Weights of a small GPT-style language model, trained from scratch on English Wikipedia.
Size: 8 layers, 6 heads of 32, vocabulary 4096, 4.54M parameters.
Architecture: LayerNorm before each block, learned positions, tied embeddings.
Training: a variant of SOAP for these matrices, 289M tokens, 4407 steps.
Each number is 128 + 24 x the weight over its row's rms, rounded and kept within 0 to 255. Layers, rows and columns count from 0. Numbers have three digits each. The size before them is the row's rms in percent of the matrix's.

# layer 3 attention output (transposed), 192x192, rms 0.169, rows 126-159, columns 0-95
102:130168116114109131121164119155148129150112144165128155144139126119117146117139086124128122172118112116180102134153129137087105124139120087111146143086126145155130120116118111140133133175120150099145138130101120141099108133131159124121125136148138159101142142134126123073138159108193130110
092:152130147166146104138117137171135110159131118135177147109133169134141146126134169131127103095117112142125124104133130144157102076114127120125136138145143112154150130138123125153118143120127137127145116158112183148112131144112168104161116143143130182121126115091146115144120088167129155133
120:114136158169107144130106177165164136133105117120106111114126106149128070150119086105134092128099137104090068137085109110100124139146110145121128136151125112117142157160115180154123103092140139135096093116104160115096153114088095148141117137139132149167166116135132090094134077138135131152
122:139080136138136137127090127097133140128106122137119095105100120109120149136107134101145142083125104147143082127143092120117144160162143124129142120127159130136089117120120136187109143086160153154131096155150143143144141112119131129129105148117110160120120137150182158084149120096103131108
126:178117129155162104143147092139166110104184134176122116133091113167109097103198131134139096122159168109119148176111100167150149138121118123128113123090127140157150139120114106130074126144121140125140106121116117166126086115179114169095119084140075102117098121131188131125153157123140121106
106:075129142129136099139166153122147156143119095114137165117096117126132112094104139147158130131134116112147077106101116154154154085113143134113119172074099120108097137139150137104153132157147117136132116086158115109115152118141152162151111132146155107102073107115112086133157111115088164113
118:129084183142115129138073113138135129120060099124158150136132109144121114156124136078118115124126135164115131142122152099182124105089131125078094096122150126071134097134147138130140142121168178129156144137163157146128139102098169130111128099162127132121105113128151093151138118092139152122
114:126129160164125089159132136184104127171144165155152154141137154114125105150140117115115127096114091138149105122123108091129135131091097113115129165117102158111115117121132136082124127096110115161112151067163153124140103106183131135101140129104142072107144128150115129112115175135143136122
112:117099111152166106127089129189144172152094133094113119094131148103117129175115119136104089134104128098162083116135129143120105140157188142099145155120119086124156114106135078128132121106135125158145158105144095151128144117100142144137131108135151114108158125140116160060114147144121143136
116:109137104134154109150125145125123081148095101135160129131150142148163140105128107175134161139126127138090122159137126094104155135145135125122116099119095133188092140146123145153133090132076131160159120170131124136143092053159164094149134136148114111116086116118155102134120153187110114165
110:167150148129118174100122158146155131132125097154137082113118105156154096127088091119168129139142153119096106085123133149142123169109117069127144138131096141105117113096115129143170151097163154179109160091114120114111125125118136146119105147108092159140129121092136108093135076117165127116
117:083127114105089125155127086124130095125126163150153124153115125119188132128114125110146143150162138167093151137139141111100139139139095099092126137099161087138142095169136078092091130136153133158134101135143156082115136090152118088110124077159099179096110133111114116109128171135104155116
119:125144142115131141072111106135140090108140180099128111137129105144138128101131141183151116119132133175095131083131111141135133155121106144127170129164127143137121108142132136100118174152143118145109158165119133108146139102165138106148124144141123113115184169125125091107124104157160092129
107:150143142173146111124142133122134125106118140160132164086155132173121119127153143092133135160137151135113161149178171172112103101149105117132164137148202125102152134116092122125096091166166118131124107150125108104174200148152125136134124093140159135180152129101110104165116148092142111131
117:153126094122110092126139171106111096111156142105111131185136167127128148137124180149148105092110167109150117116128115144100097102147133145121119166120149120122096095118141112133119152147115126134106164119116109119133114148119111136084161124127148168127112132100149137142122142115141148154
106:120154119135103088131136133121129142116101134125132121129139135164161128128085160147130163145130168154099104080127135115136167109143129146099146123095117117106109138123093161180158122139094135130142117117136113133147126144128159182105105090110125102127134137124120083149109153154118137087
109:120151108124158142163163115112096113145136164090093141158158143144133150136139118169115105083157119147212132135170117131102122155133129124128094155145147088136132116131118103121132145100132154151132155133109116124147114131135135109173113151126094108097098118157086152133102127114099134131
122:184147118142138109160123177154129118153144081113130100082097165135136148108111124099131149116110111138109162131120130122127149094111132118126104109152140095118127104076113137092175132087123159114142171153162129101133111146115154115132096115153098119114113143133092154187113148091118117164
107:143160132113140112141101130177083163173125110135066143154097138116128130128114098138139166095092172128122153105143149192140150092101133149140132118111119129129145105089146126130117111145148161097098178149115131114110139133112129150119153172132124122145145160152114099140134155125120127147
116:134106144156090142121173126104146123147124124128099103152144134144174121109101133097126143150090120137101064135171133088135154106105097126123135143065106119147128141121176112116146140132117163116151133108118109176109108122170122115131125098102164156088140120093138111107090154144118145116
117:115111133150148090107157151077096111161111113125158115147113085145121151122080135149148131110153097134128153100060098129136144139152128138125133106129123154105139164097107169103147118141157115149139151094104100112145084153169114136141140126149099112123094102089120148149106104094147130112
118:106148145140154140122120101115105093118088108121155171137117151172122161132116151101119134171131138094099134185118139100116157156150101113100131093118133126153105122132119146134123116130094133145181146134126171159101166148132132157135152163165111122132108111122154096181111196093098155108
115:124122116135104140111109111113142129128136122154133082151091073110075173100184168160094143104102089136134160132134132130121137126151133142133108122139141141127140193104124127127119166122166075135148151135135106137148160125127135186117130138106077158142092099091133146091106098133134157111
117:152113121129172162137078103064086069103106110116127098127117138141119125139112149134097153100127148150134123127131123175145110119171137093135146143163127112130155138098134102106145119135115129103150166156143126120101132105144154124117139161150096103124181062145116103119120117123093133130
126:134147152176128115126134100103154088186111151137123094143118151138160134156130121105103110129161180143121098112115130142120153120118084116138124158156124105127135100124099126131152134142126154133102096099106159107084134129148135114179108145138115141137105111122113132124102126154123131140
116:117161093112149169099166137141139125117123117155138061120121111132154176134070144104096148131085117148150115146103148096146141133116171127113106128119154131095088136124133127114118126116116142115169099187140100128187168149132121152161136160136135093143144170104134117092131110136126167101
117:143159151144125153107099121126096114125118128148138164122112131149115104180165150125152087116095177109092153128152145108091092134098095137177134122111094099125177138150098117073136165137116123132115114151145112123122170118133118067131095121167110111114142142127167117133133062161128144116
119:110114123158103139109124139074159146123113121174156124105122121104133142147107092103129146086100126104139146130125116119104127169113132110109115130092087181125104112121141130088135095139094122131116128123125147132125105108175140129138110138133082112082077107122165128093126117112137146130
118:131087115099162104087113137128167162139152135132146128145126101124143135109138130068115111093103165105106146099151179133129131107083165119092098117162135132111081102106160146104128114089108158081121113117121120148135100094140181138120113125116104142131141210159170143153145146106110139136
109:137149123150111142161124161157158174156115119160124074185114142147092133112150152106074166094130144137122109152155127169138110142145120086097166156089172136109139123128131123120171127098075116109100139129117165176128160150107104111140115114176172138119128108101121106161102156107139138108
129:109111123130084156132172158144160140171138126163134160106100098108114158097135107135128135128094129114126148127138147141123118141159167146101124130130131097114090134116168153125096129116095147103145136113131139133172107138149151104143116146139163188107133121123137123103156095100151124102
115:125132126116129133132168140153139111114115166142126157138120118163146122139143082174138141117096183137111121084158161104152120161143089124120133120104160108170130105138136162084090125112120133157108170129149134102141119122149137165121109109063166142142141117109155137112144108148129132142
130:134143124161140111101149142151200076151144109137138099111165151124137085132132154096167141120128128164138147124084161149097123192101122126175115113130141137110156143118105163091134192120121106133133158139132128133154097129092127136153118108170149169163130155151123106149148077126132142163
108:117082134118130101101117154075122080137137117119131129130134111073168120149107158143126103137111113163125081110151113125159160133122067145157144130133093148129116103113078108139114120110109130083140147101127132140168097170128139120148134150128116126120137142133134106153119099139135113105
# layer 3 attention value, 192x192, rms 0.19, rows 127-159, columns 0-95
095:146155079138129146103122124124141084136110101120134134143115074132143148193147139132113160136152112122124140160136115136090147146099155143136139147105133127119121100105116118107152129149122145134123141135130099131149168119121089129110162160104126134142115164189158145125124146109101119103
112:108090111105129134130145146125127148116167112137129110133143136133123185131142140158146111129129107147126210103171136148154151121087133142151126132131123125160153132106127134065120138144099118113143136136155103139151135162138135127113155116134109120113095126119108137174101139069138113107
111:120202107131113123110171147137144153155132132114127178159104128113098089118135119143111125142143116138131133141111165116128128097108080141133130116136123124117169139108156099097153106154082084107093179131131103128109126118135115152150131121117144118122163153146104118137105122102125128191
126:070141128081107151154092128133087121154107120117138132114162157110136165145068133110175147172105082135144096106118161111113094127145130138154156146122123130093139095127158128098179126118130142113117112141128107075128143124094169119144130162129147154156174145135081132141106084152137134130
109:158143107111129128087113092130112085127105152143152111126138152130120163112144114111105127121141107135143151167167135122096139170159115122173143082134153098171168117155157106150087148124129123090089146160128143133151114117109112102105164135086076125140154167115127145117068133142134134165
121:150163101115153130111181128133134147120158177117110088093160095129146143134151111177131123130129132083141113120135119160082061134175112135176130143123115134163131158156104140127122137114094114105154086144143090124139109119169093141136127132088124132166158137125131154146135139162143094096
110:144120137071106111088124100089152085110138137096149065069120136167135145113104120127129123157148164112098152135118127138118134135143129107149116097136151111135106139104110128145123158149109144102147103192101128105112164093125115113136107126183159151165102129075155147119151048117134088135
109:139136142126101143094147133065116083130161140169146121145135108108127142101117140109121159156145128135087136125092149119131131125128107121166081106116168153163111127137084141110105139139150146105137078133133134124119137128152112117136118137122080166110108135129129107164130147110149123129
114:143089149136134116129116119114143162113157170123070087138151107078107141126120156083123140124117102134122081135135122145156114103101139153152169153139108112087200117111158090114131175122159152101109137148140162130109174165115129153118132120111128118137168116145083138117123089055109136116
110:082132122113163095129132141147122102104147152113090150130150155129094126152165151158112140135097082138169148155133142125087107079140138219126105124103162119148129122136137115144079120159120095118121104153140155139157155143142110128165127105158161119136123135167130159141138180101107136096
117:199128150103164124086113151121124149133120132122102158126138136141114101101134141133081144109112099132147090113113077137149126132115175165167130126156124152124106148104123192121174133131130123104153125109104109165130127191080150154165173182132165110135137147113129145147138088127159098144
111:146123140106148126172171135093098165150092088142138169128114116134118120118156137112090122126142134103150134141102131083151093095127163113117115133114175113156105123118111182152135092115120144133099133100106123113121131130098121132106120120127134137107070162118114139130108128109066151125
104:112057128155132108140103135139135129151121118124134158184112123152141137122140110136116120149112128146154123128121105094130126136133143103120090113164101149138086127122136101147153146112146156120089136110105096122115085125156179147150108168135118115088118112141183124066138117136088144140
120:104133177124129132129094119152157167130101126149139122097103090153116123142110064125121114154123129143113144136119113077154134140145137129132121105142131143139179160144114175132113101154131115129110156109134124175109140129148146112126093095160143095144146087141118121146156143157121123087
106:136115139134138162154150104143161108135142115131118125121093114159137123133167102117125086134138137121101164138135116154114063130098155186159130113156091117119123131149131100098124109104168136124111137124096155167074098121120118114153143132132128149136121119146101210087177126098139121182
109:133114141128103091127102142136126173086129144162156096079100079136128084140150137091119164163073147120063133127083138136119131134121107160086149129118109208110103162126126134126115116156131120091151125134139140123103149135117118157096094124126159144121169173135141120107112121162110161138
109:084140121104160166072128108112090137106136152115154154158178089125137104131155115137122119144133108133119101155126103108115113128138134125121151146134135165128139183147168135146104149125125099146090082099120141155107145077133115155123148154131125121130131107140152104088135085157132113108
105:099096108151131169157162137099177150079122154129154121140165132123127114147133142111149127139175070125156122137115127097122119154148115100141109126121156135165117172139126189124126166114137115118136111129119137135118121123117115116150149072134122142114073095107165167116132156126155137106
109:130144126120141120140079108120123175115150142132133172095083167133101179165129144126140066118151120114134171140106134132127102116153147149147087120156144120122168141135102177139106112104158128151105090188156169066145110120128135129160081140105093129178135114163120121122138126108147143117
112:148153118106113152113111124131161151120120131121109155106078148116154112153173105077127117175109118150125126173193129132131116162106106120115153134164130100134123094152134098126132139120132146087137106112109151123096171140090157099099129095137164137148138163145110092094166143087102136129
109:156149140092120124118131148129145158137173157140103098111133129117106075122133091118127137079140116121145130081115090164146109124118143155122142144119148096120135147120128109125125132127180080123075133122120061086148095107124143102094125109119139154143137137111101127095146123112112129134
104:146154135100145116115142164143109117127122141113140195117142167167170093154107095099175108154154155097155097108125099129118146104124108087136112107128090115152138114120095125133136116146088146139097130113111178159121130128116125091143094150162175102111129154160126117156150114135134088130
112:082141126108128091130164123181161128132141120137149149130113119126150121114110116104136128147117139116122108109125119045102147100108098153103119138106137151137122139133095146133104139112141133133116094108130135100127133152092118116161126097121159124160102167111151161096153141114155115150
125:116107132093156134121124171177134164105111120130126148106159121108097123118149124138151122114129087105148155121136140095150078132099161169137122104132085178125118162117174126100115113126113141116142128125140096136167107130099138132110118110114122097102146125146131127143135133096146112123
113:122105160111115070145113107076113162135126147157127163144076160122126106130145101144142132131155105143092127103148088162130137128124084109146172140113128101172163142128118100141137153115133147112104117107179128116092061140107104087077102136144146180148083102165137153171124121105140103152
111:112139087094125135127136121172139142151162123113126118147156155089098162089110089152134157118154114134139136102114122145164142134152161127107121116148133155118126118135194156194133116092167133134178142138120123155115144140118133152141124129065135107135109136117088120155162182124117115134
116:152118112113139115134129165165131091099138124102134101163118148130102103120185164151158117173115142131145104130114106123150120101145072140155145121139178063132112148161116132161142159089156140071134106127109106157124148165099121128176136097102152154164177153111081128142104167143118119164
115:109152122151100176180104127105123127140104165097129145101145134125132119175159178179124142152126082156146109138052102154132125102161124140152147123119133158150182136122114111153128130146163105170130145123131163140126156121110074118140118133138160136085126097123071118109138123137158095111
115:122126158121117107111116124106103130148143154072107155100111127139159135202081097152166115143103110134127153111089105087131128123107146137123086118166095107162120135140126153134112159149166136141151128133116110107138101129126153109135144152093098123141160120167142130130137101160128139158
122:150122159148201132118064110123102129107132121087119093149126147148148121154110125133144141151129149108113109160095116135111119134116107122184134116113129151130177140117102102150123110151157137137093102090164121130108150097115124150108154111132110078155104114135112112178113180132135125144
118:128135133157149071137077124115141115125164118108144087132125125105128125129124131073146148121134096129155152156115090120103158153088198150132126130148121113095105145066108089162178128111135117108103126136128165142138110134101115133123125154159140141099122128125120093180143153141108122119
117:126135138083119140168100085109070159107111147149143165146122130114111131105104114139086098161120128117139128142145089118166120077138138110096155164125112106133130147130163105165099110136141136130113075147164126128083141084133115124124151148112112119094119085099115130093102178106113143125
116:168149136096107114172141102156113148115132137143078081136122126151116147112142089117116116136169133124143156172124140106124095163113170115098137130127126121142132148112171156115145111124135172169108088141124138165083139119157111129089119094149137122137125121110100144109145121130141148100
# layer 3 attention query, 192x192, rms 0.249, rows 128-166, columns 0-95
085:192117160098128153109152142101068118103144103134119101114093101152117113116140146090089096120127072142145134110170113135153106122102176135174127124128189182142164128105124123122122156121129134120166125149148117155145168163143106128120100109130109158103158118126087144113135113110124081087
095:129091117144156129106136110114132167140112142110109098136152116111086134157102131126143104120125106192143142119114078179154136117114127110106136144137142099091093117133094122106156115081133094120120128173134103127155110164148131113205148126116087109162113073134138111155155120147115095124
095:092126130132132140155097171111121096154111136129129134158129115096123154100109143140141119153117124119167122094110175101133099104165068133173183108131146099166109129079164125167138129122102128136139122140105135167117105107064136144119104172109082123102075101112143181114153126098102142137
097:157087060145145140106144131093160131103138132126123083100076093120139152120191122132143121131119123146128113127134140147103162146094131129178110129143138163107109109188108142121141148116115141105104129133145072151107136145143085164133117116140117102121085152106162146150180148147131153136
099:143133158081139128174110103088117171124087129180135098164135136145105116137137109125101115118088180150090063112114097139094145144100122132125123135136146172128137112132118104144176129127144177128080159119139161097117136132125121128127111129136169116136122105133119120149134186156094140145
089:161087133107163137132095137139149133110126117092158128137138133184098093120152159119151121148178099089130153163108122125154140114159125111086126099115146134112157151129157164168144102111152113115102100080106144112101150136124127125106129108160102115153121140139153110151127134147121085155
098:112074121128164084114144096163131166116133162160116108149113134148135144132143157088070114056128130086139139136107116128127142091098135154120108152118106091112129114119170145118149153151079132118118132147168138099144114135151131100119138110113083083145134107126170142113141122167110160140
093:125111131085161117175126144132151118120113145144103138150153107137140090151144119130128157123140129137116135128107115175132137145100117114094111093095100167105142152111105147148116137110139135142091121077135099123122098097113111139123151153116142147146096144135109161121149114115121094144
093:162138123132108111145135149110168120085169038120173118122142123129119152102143122123161117138129118134128125122094140159124156136119111106102113103139123152121112133121102120130112115133120139116115115119151115120163123172109145137132121147135154118133121150115154156139132187110114152164
090:098116128168147114110106139128157090111130113157125119111141144160156126134108151121136127136141114123099136150094138152096124142141127121142165132133123136109120116097106181142129134117142113146169094154138176109127121114127158067131132092159097131149124100113139113140131087180144122139
089:127139106162106179162157116094123151129099127162122149103142096157087134139163122163093133129150137154131105145134117123136154131137145151142068113130134149098120146141075109087132111122131139161132157075158093102119123096133111151155088133090106101122096136129158086132123130100120136090
090:127117082123116147147114154101139134103141111143150132159080097133122110095096157154116127116108121120134066171135115158155167155132138130140093099150134145140098125134108211144140066157165102097137113140137095119119152167135146117148149144092096083091115102105123067158155093101130124113
086:153110079138155094102147142150131154144168114108101096115110139131096158157102136096144158139137141098144117136101103146103139137101141102168143112165096108126162177124144110114092158122170116099100138119146146147107143125156137180128150119114150110151085079127120103082121124140107130143
090:164110120136121168126105089074142123074174162130175138117159120148134159130148132108133141140150138189099111142154147134149139119093118148129069104134133174141158117125115123119120117140173153106121135116152094113139141117134107192128129090098102105121127151114122133160104147110114126119
089:135126106113105091186163110133142135118099117123141134127111127130141115148117144098113122175131122108132136160129165091125174102128113108118156108167148084104137120151092139149131132145129116150146112166123173144120165094088181145119097093135100150155131101133102125109135107113176132115
110:139180150161117109121085126128101141164142117121105143205179143140131119139107128123126136114139167087103183119172136112156074130141141115149117102115124154149095118060127149096166157139177109141134150099124104144151132158148114109125129099118121127121150129146132110134149151121170116133
087:118151066160124112094122145138153096106094152124125134149117133149145125126145151119113120101151127125159102130122115182139118095106082129163108117121096125144158107153121146121128145118131106101100122142121120127053141107120146145132115165106084096105132112108083126156164098146086131124
092:132105090099085152149131121114133141133135146154139125101128062130101134145172118151098117164139125157130111125121116088159098124161152143099105129110109167127165117122143164136133167133111127128087109111133114141100123152087138128151150130090123150120133150118149162099158096072098093095
094:100140172123150121163152136169102114121146146101100115122143117128124085080157170167128155118131141122103164101099101091141117096158086156159164134109130117136119141155162107169105124174129105128170093131125129148142147124099116147115139107134132132155138131092089136079139123118141131137
091:099137109129129170160089152103119142140165087137124093126159104107141120080084129108120116128157140169122129162111122151135147106148099144110162108155115147065115142119126101114176134144157146095100136121123081170115145107139116127146129162126059104127126104155113142144104124102165156119
099:111157150068132151090128133123088125125108088108129144128105157155120106108125125140138118115124116167129139145135148137130136101132127160131124133163145144087121082090174139101067154115147129120159110139106118158154152157123117170165139167075077166142149157124112091136124177116159129109
094:152113146133137071127147117144097158163145114165092110120146127125120093129104112146122137106075164117105182132104143183124161112155088079147172143115148121133176123167120130129086137106108088124119119143111161166140137108159130118081106107159137127103140101152129142136090145171148117123
107:109118168165081093127139128149113110135152098139146132140104071156150099133085128103134143161120140127111136120105161086143128118128103099153177079121149119072136110136103128135100120169179113156133096110127120149111130164146128168106129125129107114149156168134160114098096141139156123128
092:134135126099150111078091113109136161124097098128094144148119136135146143127180121098101120126110123147094123102149141166126146111126135150093119093099109072125131122074159118115161116176124107183157106147136138102093120109103129111139132103145160113146108103169117134122137112109106133112
096:133129170108122104149136151142164175132127106132121139135160100094118120105142121102158109133109143127099154106100160102132078098119114129128134150105104120148134125126130112124143158148102123086134096123120157116089117113103159082131125109122125147129154119144153114123146074153139112127
101:151140099148120139113117123123088136093168087136149184126144142134088149148106145140122107136122141104146160091075171143179068061136134094131129150122158078112133127122144157144109088118117112106158138146147146115143140135111109136130139102116154115132166120127120108108069114149131127174
093:118150153149122127106156097078097108098115108147129138139107095143122128098125123151137124136133121107085127132156124109138115127158108144107095067106147131175117139162133115124114120111077090126188134177164161152143148115165076121132123131154100135140147109134180133092087129135084103080
094:106138118163156095162126118126093137132126108106079165150130131119169147129138120117123136146081102061117143120127133132151142128149184140107149112132084149164126121108118143088135095091170100115147103122109167127063134108129116130119120126149110110112118170138091131143152161132168067154
092:098149124121134153136123129126122118132115098147142147150147112099147133120111128127124143130104137141143113121131099135143143135126123107141132098124123130120110154090144148189111131077142147094157099149155076133132146133135127168113131151113117119099123106102155115127135071132115150101
104:138142145101128123128128100134137124102153114140170115097108146151190153135142120170087092155103102145111127134145094118129117096128060124147116136148145117123154184108134102168124119158111097141158096124119127116163126113111108100111156115143105145108139090149120114077085099150140127130
099:123127161156132135119111130152149132139093089140138138130185135135120135149111138082140131183131124106131133134096138092135077134120133114126182153110070128109122122155134140093118133147112102135156105109130143128099126119128158131113168144179152150199113160118156124100096119155114130089
090:129108156099124119141064154125116121136125104132109141129119143138116112164138136121114121096100099166128173161131123088146106140093126119150094131145108165138133126108151106102120129124077117115105123126170097113148122132132166129129120150137140120100133144107135110135156174147111144174
082:121124153102144110130121081142119129124080135116167121115086083106148139119118137149126095133137145133128116135129105127116133149113170185126146108131111152123121111124083123159118148167142100174129095150163061157130106148141127158133142162156146146148081107109152142095131136124119127165
080:116148075124101111141099156143137092120158101106144150085149098119094078095142096114157116137121147138112149170071140142137177140100135125171108097125136124082083115139169153133132117103116116126118103104123143141095136164128126124110158134129127117143119107130099144152114083173160130109
085:178106120119075135117125107105101147122135138123117134086118126122127122120135169126112117080137178123122123112110135126130064133116119113116081132172137101116116130134178097121147150145161127123127142180126131101135161144109106156126110145125125140121103151185107097125113154128070115115
088:167143114143097144128136119152088133118115111095107154086143124127158144159155135116141101122124115175109165139119091122113130117142097164119112146151079037134092136152111093123131142101135129119142155124147141120130193129127081108203164159129132143115119123148165112100116135139096132070
083:065152131125092130195103124152123146174108099108123072147132123127123116098152169103172138092135126091094138125127093153177092090123100127130113133081094162123096069116108157126162125104108103157133139104134086097118129079134130123141168131129122107126111110076163118166166110152148129136
083:145153148143128150126103128111112114104150147149140093097142061133108148139142115157127105169186119081125118139150101130133120111120159119141112110087136124082111050057175139127149155156135126152107133126094129122129164149093153126146138124144107148138149117124125120126107107160106085125
085:122134082112141167119106142121146051138144106114083154113180108120158149132127106107132092144146163150144145116128185132141123106132129092120104163116111123150117119089129145108106151139172168122124161113126094147132164134126157134119093129099126118123083126153145082130137151108135130159
# layer 3 attention key, 192x192, rms 0.222, rows 128-166, columns 0-95
095:176175162099135140163135133110094124092198104127107119124122101171124168109148140095099152127134106126135125110126118142140148130146170091140140139142150179111138117116153108136110126123139124121123117146140080132114179137136103114127098141128120153104128107115099162150124164123155135099
099:132080116170134117134121116117109113123152150085160099107120109135079125115103164177185110101113128106168136150095115149161147128144129162086126127152116089122122137124089124123130093109140136124101132130153100156132133126144129102129128140120128096192162103141087103155107078125132134171
099:119140090090093088168103143097154153152142109091133156159165125141138152100141144113099096145134112166133112149128115127141121151166131140149105121208115148108106144108077154173123153159131138147151129117103135074130126132157155119147128144151125158131097145116120129132158161082102170097
099:090114063137141113115113143162128150146166126143094093091102091156151150082138115131127136115103169079118164161157205147103156151149116139109089100093123145159131133131115149151132152129139126093088113162144112177091127125165114115130150162152129144116146144088131146164141111161159136169
096:129136133130092141144103139112122169149115097153128110136101149158117134164132104122111129090112181132130116101128143132103159094094124099107117139087118119134139125181142149151154104122151149085100105125136108125106152144073111152127137185151163142139129135090143118148077142110138165162
090:123080119115188127150079091168142121121121135119113158137137147103099063169155137085152111126134115131097134156106099122146123171130161085101110108154154145154162158144142157146122138107149126143172102174099150113102159084133124122100114151173127100113185129159119116158138101123105102150
101:110133097136171094108156120161147161130121158143180174176112143089142171163133136096122117087111126092179123122098131138118168121123139134101123113148139143085165129095165113104102136165104115067145109115122161132150115115151121132124111130109061095104092143149148127097122123114127143114
094:142083133122093131156141111202160153133114129120106134090103124128096123135151154124186122121115135135168156130137146153114113116113156157113111058165098127131113071148147140182123159103161103117105102084133138111107136113092114132155087123115107115140100153136147110105100138118171142113
102:172137148142147109139112124112170133117159113145151134128130120125145160119124152168155128132123117157132124133120129132135105132114161140145098127103119138096101109150085143118128124135108160109154123155155094126129105167078124132114089174162135150153124175156137148117121140139067095139
095:125146148145154152134133157130107066129099125154158128120150106121108128156174128126151104205151140169128135120068126141122182078131113114157145119160138119137141170159140139164144151146133107112155120125157155125137086081090117115160133099101077095102120080123114105143154160152124161157
084:107124121150096109145143176120151070131151121145165151154118156159102091127143118102117161145179135137150172098113133113114121148098122144130099126101087104124126153161132133116134103130087155142113127080143111114076154101140137143092131116122136074110093116086128145148125127093126153116
090:086092145141138157124123152112131120100121101117105123112117130150142141112132136147094173126124098146128125149130142126169136105169123151092139105114117149136108126107110167153164122166102137108135119170156128099087155136158099158153144142118138105115125150105155144124155117149160135112
098:137089106115121107091144118118128158121132098112134097139149150121113122141128123073127130137126131128141152116081077149130121150103113133181093158138094104130131222153121078091148128142145123085162156127113105128131114094141103135098131112134157117112126127142116114145150110125144143096
087:141106135135144122141096082135166108063151156082187161124117121129121147136143182083158117135147100155124157127151173120145128155126109137108135084108110135147163109144121107139168122141162105155126117151180134127093128141119139130122140101157104122127115084131153152116104109131149108123
093:108168172085121126134150136158104123109126091125175132126134113156137078164098147066152133124118116115109119178095164109106169108126136155146112109145163111116171067123117129139114132141112154149129091121137143118127154127096153145152116105126089155127090095181122127183114133120179097132
101:128212089132105122149120128122115125156129127118132139145164157158076111114120148127139142119169161090139130131138134143115110186160107132134125117155131127101155154106163138094127118133163116119109178150136112127118138137114114106101121104142118109097126158100114115098142134116124101117
091:128171074114176149122133112172141134131128146118144145136160156138132130127136140081175114117135138106122144081117142137124099138101110129161121135163089111143148134143116098130141114155126093082117148105124124093096146152136123140148125141113126088135116142128075073154102147165143151096
102:128115118109099126129133142093133150129136139142131133114163095116107129132197128147103095121177127121139110113101135090139097134121142135131133148090126207135165110104165144151137107102103094120141105041140110162095117144090124140124154178113144166132117110129130153113147084123123060087
098:138109109105088159140135159113156108085123151140083081189111100149108094135119152116145136126122094138102118139166094188191141139139101104172116150109150108096089149142129134163117127118109091135116125109086122109189126176103139131131111121090141160141073148122127129117142123131104113110
093:122120129114136172146081141125134166145137130088144035142118115093177172128099139114117116130160145124101151167112169165110150103109106144126101117183116151114186116109152123137149134151148133099109132125164109140102142152075171132155121125117090092135110106107101148108139127131086134094
093:107140147111139109102166146110121101099105139086081116155113136153130106122128142137121131124131138125126133150110131130150133101087148168138123104117123118105127104111159152128126132110163136085141139140142071146151124115074159154135171129112110066168142141099122088110142188146155126129
089:164100157105116108135144089131098122125169146164124106099154128136116122118133168123127115109122117153079145147149107194157131132118110074167165142137123119138164152168105113092082098102113153103146132140106105139118135087162145104107125103128115135128128121123157096092115154172164147135
109:103117159084113108127153112112112147094151112112110143157165120139161093114097129140134128150149105134119085084110162141140154141126101106119144109160113134116095160160115130096105164180150124157069105096097102085117156151147120117120079123127102132109122164114127118115165179132140137100
091:101122120145154125131145109086172191149110139127130163135103147097088141156126135093125143136107176106078109187158126151132117163133164151148071143099093073129120189105171117124124126137187123099146139124123127097088136107121136153125100119126149135127108115155119102169108168123095084136
093:161142126091120113114123103151123155152150098126165122158143137123145064126163117088133110125104161124091127115128118153154119106102139154171128147131107152120149115125166159132109143152087122103127107144098151132108123158167108057127123116127119160147151135125168130124162089147118133109
097:133143148085156116137085095111107144111138122124147149151179156169113145113103131090082116120108095153145158115149130111186092091120109133127136156139132124092100165136097137118114104178114087113130098144127153155171161183144098105110126099127095130135180092064136120124120112145130141144
102:139107110098131129099120102084146133080124111142133117163117098147140172106123147142150136155149123123071142156131141150159135116122125127102112109089124137151108128095118121113177090152122127171159125114089095111153106154135156118155103112168127115161081071107192127158115123101088124116
099:133129119125155117150106155125087157093121112123075143143105131129172103140131088115140126119087095097104131138142109135161141105162174129168114113121098099133122097090132137148172140146117084117129109128099110123095113119103078121121121129115113096101118130138105153160141177148164128181
098:123123132103095161106133125134130141114099079102130112146165153110139155090142166124111151133110100130188111117137112141173116117158163140108079095161128139152115121141143121156111122116146139128144066108115098148092146117145158127124130086090146139117113139123135120153112149164104165073
094:135085086087129149161125105107143144070184153111168103109120136148150109162103079162110132175148137210133120162115108162119157137132105133144125138110089157144143149122134103140101156141090130133133126130117117126123113100124143128117136118114100143064115096133110116143133134147142109105
094:140166191125134138119138130114129123156099082149150160110145131098117112139100085101147100173153116126090084117118106098133150144133112126139125143120089159097121154129158135147153148159117107125152105152143138135135111136127094129101132145175140127173125131133110104124105122081114131100
099:142094141131096147125100153146068092132127117142157163106115116132060123120131142169122141087122122133163162150123148108159081122128109092137103127122085153125112140115153127159125118136097140080126137157146123100117114115136144110092122174146126143079163132130140113154153141172165140146
090:067112124099120125158127136117134129126142089088182147172084091136184125160120094136134074102154165159130126123104115165113128077156147145109136115106114134095148142136126138123145139131117160148074131123122120140161131190159121141133119098134129143149134147120119127127172138103094083164
082:094119107144161172149112113143161100181137140091137131119152146139112099148152123139140138116094100124114128144129153149127119058121101130151129148158133161105155132124086102131090109141178125140136138144156145143127072122145121137102146091068137137066136133128132127163097151149145117133
088:147136159121132180095099086097146150145136101102110122115153135113109088130135109165125181074151163124153175118133073089135135137169095142107131108137147116124108094141149147120123130114127147102165159122146105134169146164159135105131115139131118133121128136153170124132130110131111140132
097:156141166125107153108131142130129156116125104169114120094121116101172134153140121153162124096152147146138129115131160109090179071141136131145130138126119132129084122133119086117098093178131127094150116170157062150135097126124134111140196120116098153110148141114140124107132077133101121083
082:127129139112057078145188108161161135145082095089119118123181140124122135099103140119123139111118141144123117130083152144132121126136122156144145121103114150132158128134167114136133121106112151098119112137117150134115130116178141131167113142090109102080137145100105083146153149186129130120
089:106205153132107108128101142099120127097144117121079139102106111089116147141138129123117112149170145123157161107119172131086153087122104127092100130111123130127146105108155101140116171116123137133144122143093158127067125140077090118143136133131089154115142127138129085127085112155117078140
093:127167129139134130148123186116138140118142158122101116121098160118099158127131113116175122158136122138138160140122148104182127138161150149150144137152138157132114089108081116108112069137125138123138104145167100140109132105095159125139133143116100145114144140107130056126138114100125139142